From a checkpoint of a small transformer trained on Wikipedia.
Size: 12 layers, 19.9M parameters.
Each number is 128 + 24 x the weight over its row's rms, rounded and kept within 0 to 255. Layers, rows and columns count from 0. Numbers have three digits each. The size before them is the row's rms in percent of the matrix's.

# layer 4 MLP up, 704x256, rms 0.291, rows 574-703, columns 0-31
105:137137138110091129114123125150173144072118143075136132151121113091173123117140125162167146178143
099:111077170145130109129125109168122115149130138170144116114093145123130127118122077079087156118148
106:139152090139136131135136151149101154092117193097155161076093108179147094153147083147121084104092
107:103092143134130114110109090112165140147136146130116084136113086133156120110094103176122131088136
109:096147165099125136104142147129107130109126125134146154128119160113146132144155119162151128146134
095:108155078121183099123149129146123121118167138142108128130102127111108119126077090121123110139081
096:123126133174126166130118106122144152138160144139133115136122113160195137151096138125159153140116
107:156114096132143098128152155099154140145116114126151113126070085128124147113139151126142161101150
102:136182126149120118114149101138088133131111122178105134088150117112102118175119161109116149113107
101:141106148112137183141097140054101152115087144151132128103142128140126102118167138127088133124113
093:130112156104187119131109114113093160101093126152123099091136165164143158144109079110091130155172
095:099125138152115144109171084129130115084198135128105127183157122104098103138110142120119166139110
097:107075132123109150128118110096103144069135162136131161157123130088112085137141158123153101116125
100:176127152148145123143101095134120159115107148139162124087115128128113109113099102132097170116145
106:132171118094087150150166155115134120113102151135100140090119108117134086103118115185143197111108
102:096151123160108119163140168065163135131114130122115168157105143148101120105114163108100103077130
094:106096176134099106129155132138134118140073101126107105172135142127162161157105135158143137092143
098:178107082143111133113134122077126152117113142138048131116144151130099156107115140110119101109158
100:072133138109120119110133151135094164166147162108089135119079126134130105133143127130101151100125
101:112136146138084115158118127172099180166104109111140117126125136128127144125122094184138132157139
103:126131123115136165133078118091123141119133152140119117117136123143131120115180117093100137122122
103:128090119151103105109125127138108123131147155132102123115127129134147104147125165094141097179166
102:117125128095142161122156113128138112158126129112161138107126126149128120116151130136116130150092
098:124121121144146164118137105143113123147103128140130126101164158111130114124110149162161124139117
107:144150124093147111104140092132084155138103130109132147183155086109158136146122113172096139123136
099:110112125127102115095183142089136155087111165131145144126145121145143113159148105122107132110065
107:119125118111082127099155112124129126144092100124101139194116083129128117074138167123105155146141
095:113138143085139121099167103116119125143172126132154126132120101126134089161123136153159114164152
102:158115106134077115141117113143118100140154108113110124084099101129133092185104114121089103139137
108:117144145110164129127104147138176131114128152093143137103137070149090123142128126143164067169176
100:139133098141133097113111131114107076123144079135196062171051121116132129163114128125140118109100
107:106118162091104129121126111085151137146110100117117124140091147112118155160131133122122131115148
095:134175076131106119133142160130120145114096139129108180204128107127157166121139146120126134117138
094:142108126139084142130178127186097078111151113149131134097131164136123142174165081116085171127143
100:133139143076128177129088182109108124097122107160128142095151098131109125119122136101188113144151
103:149122124099135154132111124128140111132128113103087117166129060171127125100106132065115161124152
099:060079100114126157168073150121165098121103127136178124115105101100111124112127070152098134147092
096:130121153098116110137077125107148133084149149144149152173094134063163114156134147170143115100143
103:121109134136102123117181141127134142102119143107157133116165122138131127145162167132119114129130
105:111124124108133150117111139143150148128123147213148125142121118145148113146138124135092111092140
097:107145113129120152150145116139138124102148138130127150105098129097142130100140153136186194162106
097:122131121129109103117102121143108127143092097144175109121133135118174123148162127115127149166136
108:128097149145117117094128163034092095118129149111137163136129097113140118131090133104135130140096
108:140135080126131104147116116133146132098106097122151105113168167157138160118080078099158132113105
100:151157158091147103130138116102108140155116165114131149117147106102088115132138139121125169148155
106:084144142129098075091126111134121141140103166150127096132093132114102147090142176109142106148156
097:137125125177092089132109113184151146117130086136097181162105093142116081116114122135155111113131
094:128091139158100195077196147144121064156119127144139126136127134161120113113126133065076133153144
098:136170101133122138158155156128126123171108077140175157105121116144131108145131136113113156113117
104:125097167153141150110154115128168136129135124144137118120155118159168115111146106113134084125051
100:111084132124102139098132171136090121156141108117116086128147149085106151128166118106098121117147
099:123123146095154153116117125123107097144120159129137103199089110130110110168153179162139118117101
101:127123092132122132112147143138139166182171171147164130122107146125110097148116096127135116128133
104:145104127126094093145083123100127141151122174171140138205173120109103140129115115146108134166129
101:151132129097154101144142114087093099139150141140142120155145148117120124122173136166125140103059
095:079142073119122128099118142101140124117102127075117133109151154116141151138105144160147141154141
089:127072138156142126127146082140131124134120086114166144134147151120127154151104110156094120140162
100:175131107161134118124132096131126108097092122099116131132151124190129102113125082117147122123122
097:155159125139091151153132144152177162105121152120129108126063148128140133125128164203135078142145
100:112125145082082146105108178138123120111119112179130152137142133145168158147129137121148113105064
104:093131167152133123156133136133144155161137139128124166136140132095116087149143160093142077153073
088:158077126140100195083142128134145164127135123119148148102135167175174121134141091125135129119191
095:146093148137124088106096150096067140169137101164099124082102094138120110152119132108153168131094
095:140142192126141120130122117092126100172113081121152136120107157177147111170170132146138083154099
102:145138136139129111081129123134142109074133153124121181163087126142148113130146128093143144148095
097:097106106118165169136137127113142175126132139146107142163105142176125136160129141109139107130112
091:114134127174103175180129119106083134091130129128111119142128131159136186151083117109143155115107
092:116155119126118123139135102150132135146114107121116153176093154144081139145122098112084130127092
090:175121112134125118131146099160101132129119113100094130139161124105140105117136145145110111137117
101:154168105096112156108093183160095167135150123140130152139099145121116120144115128119144134094124
103:120111106151110093071117137107095125146116146103122147128145172095107146145147113162174153129123
102:104178095126123178111064154092147162107135158064125157108101141087133132150126155148077108149091
104:146151118106091152127124084134146202132133100115138142119142172128148131119135091138130108131143
104:122134159122088151148145103161135115139098139095093073108127129149114113145137178170123123180112
099:107091119123164126114108101117086137158114158152131156115099120149114102145154166134139121097153
093:180156115127127109134131171140131134112144099086155108130089094112111136105123111175084124120157
099:142143141083127102132115116136189106115102131169118089136117132126137128127138147163134124109091
096:145168126116153104118111119136118118064157136126098135132142159101148131133117144119094120107148
097:146112140148153125160144136133128096153131100161102149117119134133123168106184129132133109123121
102:155091135158106159118149062116148148153130135134140073144141100125121161068120110100144104131137
101:099130133123128120103135150125107127126102109125085126117152135192142093113126068069143138133175
112:163118119135166125130143123129142139093144157103117141146087152117136115169112109123138128104105
090:147147138115134159122136156165125137159118155095103104124156111093100121125118114124094173147119
106:114169144081116121081122099130110128146120114142132114168140135164137109169118149136163133110110
102:135129125109132172087109128132125105179135105127148098112142100133127109142116136123147154136096
095:140080103132160142152104098095163145117130128097124130104156151105113142168125077157149098191145
103:112097155168106143141116140120125150078107183118090165105136118126136132153120086153119097121121
093:079103121146123134124166142157116129119116164132150159130143132138128119112165090155123149135141
095:116126111135163120094118094152110115097101163132181133117142109098151086135125116148130113103110
100:105163133167137150112132098144165109116143079130135125153189117081160106146104125106111109110114
104:119144142106137208169129093143123060132132117070153194159101137086117113106099152084163109111136
095:117119167136145145079117111165106131080123122129156124138106138132124121081180100106154110155137
101:152158116175132088157113130125122126170109090160119144087134138123140113119076101121145146120112
104:108130110167157089116142122077131113147136103134137133100129127084119169108151147102117128145119
105:136141160094146115156118116153128121159134141173143090115089135131162161130147096125132141153134
113:142133138144135104140115136116112128157085105125152099084147129117139137132128117152107145132129
099:147126125143125123146105139127095101190092140092123133067095089127143107149125085143122104128148
101:130140161148134147142168116110111097133135113146093123144131132136105105137134148131134129127141
108:184150156163090091169141110143118128106118166134080102169123161104158126115147137082113146159118
100:086111101110164177109169138129127143101113118185129098139130136087121136186102107142116133154102
096:123140087114131112108137159107148144125121111130144168177125122112099104084130121087135122127122
100:109093154161138157140105179148062170134121119156101142153162144110100133123076147134106119134129
103:139175111070112162087116113121098118130100148107106113109106148142155114095062125108120122180142
108:105158098094080128139139108167114135138103106159171131141142119101171164130128143177141116175161
101:168098152122098143143142108175185135150113100136190129130118145118098094159148158132127128128119
108:143154145115187107137114079103139168151156101152113094131104126148146121088120107104144121154178
093:175159126146123116117135138121104095143162117117110120099139090150114079097096175136121129176097
099:132097139106116143089118090103156163156083128109167129115136151129134119151098105138120150086142
094:114164166113114135129144158084132118098115144135143122157131103118106071130133135159115190130114
093:134140127132120112141097126120094131121147138125159112135111142113113133149155134110156129122142
097:146094127079132154141122069119150103123119133120142120158135108146110124134109118126133072137132
099:156108160130139125079134105117088094157111112134105138113105140159123111167104123117160131134134
100:127167114128178155134118113124168107137127108159160122139082143135153171162116134134124113200140
093:084104108165173135162160169102105105135122109119139202101157170139179090103150110122148110123129
103:150114150163075142156135105118151152143133164124130125125137138105123181107152118155122153127103
098:136132109116153120134116126123135094137097139155150117145124140180107154153087116133128121115154
100:104100172131105129093164110126149122128121118101105108126099178098188132150133129168086133127183
111:146131163142120145158169133129192111082119109149135145120159150142120139154129142105148131156118
089:119174127123117107120114125127134139088127144139068148161126148141166121120117130158098057170131
098:137092127149086146121172127122101126119100167110146133081107115122118098136091126134109120137092
098:143198114093137110150107132079102148116167146121143085134126106172096146127135112157143130142087
103:163141188103103119093111127114127112131138144106137122120104126163168112118120142141162147141182
099:105125125133122124151161142127204167103127151135070103110121117141164138184122076137148147119109
103:117125154106153075105120104127134143104138110104112142148130146147131122159107109161108129125129
087:117126125138087146103098114101073159150136103164114104107141113169133163119143137081096108122118
097:133126104155160119115109112158107125137134078130122110078147104141103122124111125155151143152112
102:152164139166100129118132131138133122113079118119105127151120164129150103116132154123135123115112
093:090118158123140160119076144084081126118135158101128111110136145094102129154115143134128121093123
094:069113131140161158160146130121147112158125126127134103121140131135132138104121138131155144130162
102:113157122123114143129140109142138179122138148100135119100096075137109167159119107135170099124129
# layer 4 MLP down (transposed), 704x256, rms 0.616, rows 574-703, columns 0-31
106:098188140121145149141120158103102129132139142127161134117164134139117160135104088093135147121124
099:106123096109156110149085105174152094142161109145126117124105158134129150136131149152073114151152
106:142151110135095121075164125106112148146138156119124107142122148098134143151142107144075171087112
099:158158114116116142090111125150124116127132134094108090141130124144092098133116098112088102134128
110:122113121120133173163103135088147139114128141100151139139133129140115112129112153131129114099105
092:120149128137162137078143120113100078115131101122092127106127136167110125121095136123099119132137
101:128096141114149137128127115097133202093101124104117163136149123109123100137124107139116088058117
105:149124094111126102092158087156128093146113127172157088141123160115119135114118149122095108116135
101:100173107097135107109120094131149110122095121111148141091131174146057145067112129084144127144131
096:095110158133105099127164148132121109151158140122137136130129129135118121132164124154132120100182
096:126116102080159138121145152122152164145160159138144142121131149108101135110112125111115095170121
098:121134155091131121129082103133124148100142104156101144126150129091137114096156138160174102174109
098:097153124162137138131149156144133145057107128101126127103092109070153115103083136103137154154136
102:094168142135104117080159153131142108147143160120108134105117107115124118133133166130157112145112
103:073147099151122117148125084112138118143087158069125122122155127136148123115116138136092137122116
100:148105104104154117139099127178158149145137120124114133107112117095100140068116140117145123119114
095:115135102083150091140102132155127139099135140137141132109120111103155125133173138175135115142124
097:120104125105162091189120167130129106124109126107106125123134117101112106140129124159128105118120
100:189116137090107150100139105131106170094124092148117111132126153148134127160095136126150154065179
099:161142137120095107080192163117142138149108086122119135134137133131102128155124148145127147133112
099:129172138126150141131136118125145115164110117121131119143084100129166124152169137189151111132146
100:154104178122122115187086128122095113108144137135150143094144153109100148131117166127127122142172
104:116098124131126173111112162144130153117146095130122130116103155106144091094157117128125104161125
092:135121164074122076131123134139075123119167111125143119081134138117159125153162100159119140140091
110:107173099102116164127146134134131130116160191098168123161160129122121154154121127093120148141127
100:122168115117104104161140141093132139060120158167173095168165134134110118149117115111131104177129
109:162111102090156128129112155126146106136132139127137109165107159158163107122158118127171151118128
096:164125121109155121128104142152159156102107070116148116156137141104161107100123143118125122157126
101:155134110120153124117110115109146106130153135143111096150151123132132129126122138106125126160155
099:134079100118112140135144119131104098097127083122093132122137154114115137120131137130098123104138
099:132126117178100157092129161157136089115170061162106125106109116140115126144109074134096167117125
108:131091100104096131117138108123159127151155130133147109112078170140094150112119172105115175119125
098:107122137105103133139093138155105197151133132136163106144113127157120150103137123179079167131116
094:121112091139103133179151134135158120082167092131141186114121176167165161115137152136147177140123
098:143135138115137088118131146149149178140152125112101123104111122097142086074119125144102127151171
101:107103091159114134131118158137143124136129154118111139142133080216106097145103175129075151069174
102:155162108107164080095140116149114102131108146117092141139089170118117131120138137087121114135149
100:152129109094091152130126143131133150149138142126165154121116094128175140152059145136151146127125
098:121140121109120130120104132139130125124099160132129107128150111143127134139092145102135115123135
101:130147143130165125142130110102185158140128145118159154122124073162128131137171134165163106135090
099:077122109111112137049120122119135128107141150176161158135156154125125147143130114138124179139072
099:151096165109085098160130143102108137123121149093168139082086083144134110128114125104145146102121
105:118121139132099152150129125184142096126145153115142124122133118118098099158150131168092111111133
101:133153118139117099152113141129099087119075105171132139172121116151119146118113134096082171142128
103:136069118145126152124108112089099173143084169104138143098114131112133139114127146080119117117138
106:111159139122104130129129095110132120158108179119061093154125136141129111143153164138122163073148
096:149114100117133131085068139124135149157177109115117123103127134130154166099143107130122127113065
097:125127133127162109108107119132107166147130140151146162137153101198151126179165125175135108134132
097:122111140127129117152113105130129128076171186085083139106145116122138096108098103113115095149154
101:154104152119104153108177147118136140149127157164118160141124133122109157130142124103115130190110
099:124103100108147090144149107105146130117101107099180151100110111083140158088063170121151133135167
100:101121113118115101114127140132123180106125112176156123148132134166129131155131163180113110152155
099:169082095128109134159113149132144156138137086128115059107126117149131156150110133083127170177113
104:119120138114119140110100175123097121122135104151158071172129107135123166123073122149119145157116
102:094143131114165165140130140097170142103151155086132128114137140139124117110104128105126146160120
100:149133166082098149085100124162142165110132119123146117157122123133107117142114158086126089122108
094:136089129139141118129136126155115125141128127122124145102152165117172141125120125136122116118123
097:097134102105118116124132144136171122127151146126122113106125130097101176105125142148144123133146
101:139131137156121092144130092152196154105142147094121147163094128103139155144114092129123143115132
100:127099150092107133092126096156124104138159101094127086117154132126133134111107154078155141137114
104:133113134149120114171153155111123142136145120101144148121118133098076100112099092112145131085113
097:187113136106165139132157088158163109144141121157098090083094119136120146128125127136068135136128
096:126066108124123116182120128101134163140083097125144158101111117184133128123132096101160114116090
096:143138096091127135099159147101118136131109117123116104131120127135117115133139129128087129121131
099:096152175126126141138101124093150113131156141101150099126143123125133107073162133114125139196101
102:132095125138103112148142130140157135147107150128143105161131138129148151142147110114128116126138
091:154122129185121125146156138114151137090145098082068132122130145137140106122157128133125152145152
091:131109084137117106122119134138133145156149101205109098118109172098088110118130153139124130110142
095:072107140111104147144107158099137146122126144132156134190181125132142113151081086127119119137148
103:120137117101144190150100129151099134143137127108111117102122153142107143100075080105136124130093
098:138122138120141134127082103148129136150112130118160134123107112139215086126114109145131088110132
096:132146139146175134111137169156138114167124130141128122159109146148155123132085145134093131160175
104:087141165126108102119140164158110174124109103133142135124155119140127138121084163119055138154165
101:142135127138124124130134115143137104141140140108133114131149146154117105128168115122108132151094
098:147167129127104114094119161121132162126100114132145098144143122127120097135114098136127090098161
098:110130134102119109112100130097094121118148134172126133151128108133134160136137161098144133128106
104:134161117137139172194128149122111126135119122119088154145141158143132103110115134139096153121090
093:100133155164094132136132123123091101108141155142100132120118112124110114105141142134119118083130
097:135124127125124177167109142132113037090103139170198140105128112118107108130120156111142145119110
107:126096119158128108158104138094141161061077170152112120127145138076146130090120151134142086141141
103:168134099150133125100169120164148120106125138138110148106144118152176138130130117096118149171168
103:179061115132137110110156092142149113129152155131174154141128163106145131106155145089163113111129
093:118138118094109107050122143142091103143151125148150145126118107162205155146132094140106128090108
103:144150112121107096116159080091141093125126157170138154117084109141151131119164147149183135121156
103:112099105153086148162144152167058144157137153103122099109107123168110107132150102125173134149142
100:116126129134128099114135102094117128093100090129140122148150107130130113153150112109122122125134
103:137114143117106120110098164137146188141102109132108167171115108109119142112152138146118118136120
093:105152148112100112139071153113118132138105125106136155123103190130137131115109125136147160119140
097:120171142120074135098155152163126137134164110138124136113113119152148124137121143189111106131160
104:103116105100134152140112161114096147148144142099141143132151116113136115129124092120143106160162
103:100132124122112112135133126151093156098090167134103133140107149166123159122169130052128142126140
098:130113132152112135157125134117144174116176093128145154125117148142129138104124119162105103101148
102:153111109095142139102127113070142143138140144149125130133081223137151143116139091104141122103101
106:143125119100081134121092117134135161155144111138109139180111125092124138134135143101101154156116
098:137127126107173115125128118116091180129153148152081140105123113129112135112110175111128163116125
109:119131123116122118112108165092123113130138133125094142110147087165102136123079105165082123112150
100:117106110140127096162156142102125154111139106109155164132125088108090111125078138098132127151165
099:123140143128127120092102127158101135109145120131125196117132097105116104127106130119112038130175
104:153127139126069105146135096140095123104145130134124088152107105117104139116099136137114146128151
102:115098127137154141114118152160164107136170134141129090150148121115135164130130157100105134164135
103:091125151120101157077105143124110116121133137090091132138113154166100115090153137130077141079125
100:128137100087125118126116096140111095123140097144137175107158154119068151141104115160154124133147
104:071099145093136113109160156076114097133117126083123144146134185106144136162072162092115060137104
107:108131125128112116081132147083112137142140088102080147128091139134159142107140152112126126121122
106:135109131150137126152137124127102167150115112141131144162149159134161125102109173151101118132119
106:152105112118115128112121151140148138125131150138114112120129123139181152136107077125111129142152
091:159119128121120108145138081094159160148133110135165139128123134152143167138155123136113141084128
099:167114151133096074114150141148111148160083124193094143155180154121144129133140132112094147092150
093:155150127113135109171163146111094137124156112119119143130128167158135135144137137141131163160071
094:106107098127116103098102126127116108170140136122134132134146156148160097090130111138146101079151
099:146100131106109147144079151122123121125164088133165087131103138132151127131111135146104148133133
095:116175111165099107120141147161175139118117127119129117159135145113116126120125114145135146127146
097:123149169128118156154174147147144146122136115108126084133084087120121157101149167101176107132129
095:138156167108100063104145097124131113152127107149065137092146142125109170135140160166132141152096
095:112171141120102139096125140157085160140207158139077105177172126133139133130147135088123135131140
102:099135129112129081105100128117106157096126091178143098125100147135082156152141127135095164114108
104:174147105129092141134144104145144130091129125104139163219097114124153159087134136153097109128127
103:159120156153111147139170107157120105150110110106061152149128146110126132147132146115124115147144
091:114153146153153103106127132113134083136113106111119144119129126146090088155127106084136074150130
093:124051153079126160192131153103139170129122163086098134147117124117109136151106132138138099121069
094:189112081130149113140125110127184100139110133116174128120088147119124155133114097154096173163120
102:178158122076105098161112137142095145116150096114092150129151136134134153133109139153128128140129
101:129096092142133119165155128142117112148111151180124128131171154100170154139121090152210164114086
105:121120102123116143103156137105076086112126123128154151066146096092125123125151129146121154100147
089:099119128099134112108122125166142157141099126097136150167170167144157140095164156117149144174102
094:161134111110116122129110147108166123126141108163129139151157178111148136128090172133122123106153
100:154102131112167137119152107074154101176125161179164151133115134119124154102127149102119175105130
096:112147120155149142141114110120154140159128163090131123146078160166154145115142141084127131174116
100:129145099135096146122113112101112115130118086150167120139116108114110116083142133099122110135113
101:084129158155114150088148122123111153116115141110119125088050107151130143105101170127124128126106
# layer 4 MLP gate, 704x256, rms 0.249, rows 575-703, columns 0-31
100:106113127123132122085139148104111152093153092111147110111146117141110130159106114069153139101161
102:088122128094114163123122102088164086123118141121134143123121119110124148111135159114110156123090
100:160131129128083113127179144130112088167148139136116107132140152110089125091145092127128144157108
103:161143106078132131104062101125119079107121099100132100146119129099132103119134141133161142133097
094:125077073131105125103124188166113166124138125143135148131170125110094137157113102122165132143155
096:105131128124105122171167124150107149102113126081117148178132167141109104133105147133133176163176
108:140138131139111120078092164102099082150082145127122127134170124130115145081112108130065149121167
101:139120113151144118150172093060126148124139087159112113120147093097089132137121133152137161097121
092:119124116121117086125142135128146160111134117098148130124139086121122148113090149115124136149148
103:112115150073086153139118131091123165163125154116118154135120122170161118139123087153119155174126
102:073116123121154159120157144148112099135104156147125144148125152088114129152148158135085122152166
098:119126103151148107111141139129112207118111128117114123137152101122085080145143142146142146148112
098:123117163119104133119120124140169134069145138118110169086173119119099138122166132146114137142128
099:184102134124106136095126094111104126125090145167128132117148142119136138150156165160104099088161
101:161110114142086136150133166136146104107110099109102133115152158111121192129146113129088116083150
094:119101146157136104092141156125117140134142144075107144098120183117100139176101118148147119153107
095:138129133120088145070129163109120146114196115154148097163134152152134141136151108126121121121120
097:138142107127150131120123150093165124164142135154122128121141086128130109135091099152150165137141
096:143139122167142115145104164127101121116099113137134120117125131137096109172150157180104143197156
102:085095074117119162114124104121141110176108138136105134104146083156133151123144148129145137095144
105:154135115155116134084143097125153136110160135114109116166145068123182145089118129105137121134140
101:092137134173091169078140113131141128148116140157085125148130129124117115108116126123172122148133
095:128132132122073057150099091084079146143134119145119141111152081081072126095123153108149137129143
101:157146141107128097108121128102130146127106175109102114159133133141078159103100100101086151149147
101:127112113147136148108171129167110098151110127137159146156169140147129109124140108136136170145123
108:144143112140118130127125161148097165131110099121104117137121144134140134149145095123120166079128
096:127112138157136154082146145146138114138142124168131133171125110117117108148160098138138148175143
103:091123130142135125149115106092120133162101120136120119103135109140134125139105095108100144148121
101:107151155125125162102086140113146129135134097123128115140096119092144130157135098193187107142145
097:079085087135114150168137097138138154129136160126109113124116104132085107113137149160105158152107
103:106156087178128116103115123132118120124078119127107083111157117117116162137160132135078113158186
097:108115160142109136179101121124125091103121132146078148146125120129102094099103125158123141113095
096:130123167138134140084153148146122147127146104167126162172154143117141109132134118128145153136115
103:151084143138130088150101113133183139149115121128135135104121113159173146144129127132131124157175
096:090097137137140119138126122197156164124168134127137136134110106116155109133121098132120147111110
100:122101125119175122111184119138106139143126090117140130133120168135116152158124100134120143116099
102:138126143122174119121186138124150135149153103110129146106193140180180136162148096136179128129110
102:187112107136093151123129134140171111175117149102075140121112129124111152120120142129120140116130
107:096116099126132105099154137140107124141077165106068153140123140141097106091096147148120126176096
099:123100152127103134128194158115168125169170086129141116130140165157118140117142124135118129118137
093:111143084138127146109089155126105147121091111130143105151155113121119132155113143118090111109096
101:109148171126125169168114114150133146122118124138108166172125174152169142108133105110125107130114
102:148124122143166109122129157086157164113101103111080158126099133159137106125120118113125091142127
105:153125140124161097166128119122141125083139122115107118136136099159128131143143119125109136122132
104:103127123088158142166107142140141109135123119134126105100162116098093096159132180132126112125172
099:118133132117142108140155091119096137171117117087119119178159141140109178181132167121133153136128
096:138108141124129130086156109123111118108073165173126101157138158140164123089131098123118142124141
095:147139127160137119104087139144153144107107147084127110109083123160124116114137115127156128136127
103:177143137134103134133142138148149135173121106123135110135105114137139122120123100081133131136105
103:128151088148125125130126133109156154141139173105071142138139125063137130108142145123136132118147
100:090182152158112106096090132136141132120075117157118099155130117100148172106134162153129144147082
097:160161155078123138136152103149134155118122091179090111121131144128142103135106120114173118094176
105:111125146121142135106133165100074107141128131144143126181153132116104140110139119127105126140119
100:119125129105143120093161122114132134123127111104158094112143130120073141099096106124136129113131
100:123113165139156103131161100165130173139120140100130109073158179144157094105148117116116097093097
097:139122134165141161109117127106142148146117117111129157146140135162115151150123133107087155135115
096:126110115136094104084115122156103089146169123127104113155143111084112096115102101102168110082106
098:125112168126111113131141111153155146130065107120127142118121125155097126121128124133103126107152
099:129115160142126123070198147143102134092141121113100154131149078095128128123107132140114107116136
102:123129135124134097087088141133155071107093103124075109147129138141173128125128099128176122175081
094:160114170108131125138138154160153108103137120139094109127110122117102150179124148166144132142175
099:158108145149124152117149122122110119148112151094111112115171097177129096071134113153140122083115
100:134129129141128131103150135115088104171090123150138101146097114082189114154107131127113148138120
101:121137097120099155086131095119137075117115125131093155136187138120094125134077132130116105175182
102:108113148133178126119145141114141148126119143093100137120083116153102139147107107080125145088092
088:143102119126146121092120121109113166128137141094135143125119145125123103111157122155154146117152
098:150127110166108089142102150129161077115148100119100157108108138104118148140129111119122140125140
095:130152117146156154131081130133093139125100164106080137134154174118101142156091097082124172098150
102:105132111171131121132107171160102158146130153108135173100122111118106143137107149125133101137135
101:126122162118095082116106160168134110100110096147120113102105126120112147154137122129126051098153
099:119100157129150112123123118118139136117097133109082152133155133137119098161127116118149133123137
104:112113129123135098109166154122149073155141145125126172177095123092150135181136128146171125104117
101:128130103145122126110144124117109105123122101185095107132136142118125156110111125158120133115137
101:114157116123114086131129132132111095161140137175157127123112146144122118098139148106106105138160
097:133121153110139113154163155143143116082150068094080114169170136158116124109159143132103172109123
103:150132111092143151156149119176151116161105121138164124142139119116158142123142116147126132126162
095:166133146092135161130077105117190147118141135142126103102151141126153140142091126132122157159127
100:152091159107127158134111119083120116136128135124136119110160178110097156104159165136097122162137
103:110145106113129119096156082147163135185123123138112126122118118097108080131103121102143123154110
102:114150142112130119125141124096158114090122098180084199156114090170136126110100123112102130136121
103:191099109094146137123114127116138103119148112125113136152134129123147119164142140116170101100131
097:130102151221152137131138129124147136161132132103106128109118173107098124063117145123167134154121
099:095146131116140147138117131105154119103119094100131135110136126113148132102115147098163147117089
100:114134093144167136142150158139125137106138150108124170129093151140112176146130089176136120097154
100:088142123111116143118156142128106114147109154176126133183135129109156152137134164080136144102115
100:163122100145100104152146150104122121103113172120089129097089116129081120112151166103133122119132
096:125166108155127148129155124086131152108115119142134149143151115097106110134142085089086181137109
098:123129115161152110139123119185146159129150142142130145126093172137149112072129158117125068130177
104:093156137072116142150099138121142128106164090163124157158174130162103104092133111128145097129083
098:120125116110111141111090130149134103151116106127084112162131120140099131147128123114111123145101
097:139090136113105082113142147120126118148124090152122090110116085158142130124111113111128142152140
100:182146119134167146099140147097142056110142116102175113126106151114145093116116133134101108103127
103:132110098149141084158178170110134121157114163167123085128099119139134117102163100151142160135096
102:077121081127174096120126162171116102151145128170083126136114152116121136151115133124162145119101
103:153104075123084119112114087145080116145106097117152135100154117164138114169108086126147090160124
107:143164106116131132078120106098168122092118137143113097184133109144136113069166147109155142097099
109:132138116128122113130094103128140123191131145123131181149159130122105111095071115123089142075162
101:145143106186140137144172132101136124142132130206119103098129134100158150079124123151064136153101
103:109129145114100126152115105165123096165154145135122130126124132121137078159087129104071115156104
097:158173120167133139115109146121126130104175163107095122106120117118121174145121151140148098122147
107:097159132178153161143166105145140119189189126106111095158099101064114111127126157107160150139142
101:097157124129122113147152159132128131111119131151143083081162154187132149153141136172127152079121
104:135140112096137124121186136100119110139170116067119145112099156135144132148124102112106133079105
101:165126111143086155099122090101140114121173078114159120145135160135168125097095131138119088138146
097:140112145108144174134177121101156152140158133146126143091090125141123129124121153120125126128151
094:121113110186143093118114095092169164115138109109108081125100108139140154150161080112146177161152
102:167097152116095037143134142095134156143168172110122104100150118105115109133089108121143149116173
096:123141150132091150130144123117144152117139158133133102127181148112142161188157132140137126143120
092:092188129157110125120117147134162157155148147095102156144126100170146138112150140129116146140135
099:148113077153167151136135134113122118159111077135110181140119142164098135114146103115068137144178
094:102112119090143092150150135122147101133119108118116131165167160112132134130139144167061128110153
102:091095187132129133124129107129113106107132121101098144116191134134130106115128087140100143087124
097:125143156143156147087139096127098123058139121130144133092124129121157121134113153098136127128144
103:155116094167132151088093100139140117144114109126090103172125140126111126137115125151135163110152
098:142139107180101130136171150161161142135121090089132124072113142135122173140092131161121137156151
097:101097132147090116116160083164106142155115088152108112124093172135138133134138167142140142141091
100:155164135125117131138132150146129092123121124117093141111149140148132162124129130164136179113101
091:108049131157110146128123173169172144151137126102162131113138180170134145120121127122108143091130
099:139145166159129134156126161160080142122134108084083110110158152126136141146142145147134112143159
088:123140101171156123036141110088130089135122152145112092111101126158103136135146115160167162121101
099:153188140115128163117112110141114126123128110177139130133136106126179146135163155132153142167153
101:112111097161157061135158141152150137113163139162104126108133118175143131159133097133113146092169
099:111112136133089130130129147099122132175149188148109126169109123123113116156120129128096135131129
088:188139109130117103134109132115145135126138131120112123178117158151126134128151095080112143117133
101:136147128138112145076159155143118109164131117126130098113116107118116135109126117146127118117136
092:120123124168134148148158152142157140170150153115162102148099187146091123131152152140107124129100
099:122128158169127166169124161164146145141158135152111098108153158116114173125152130093142100160167
101:133152117131099085138135138087089124148128092165105139073122092142153100105128094112108205134101
104:140129134146105128103126169114082115110128152165110132090063100147079137137107114137133125075135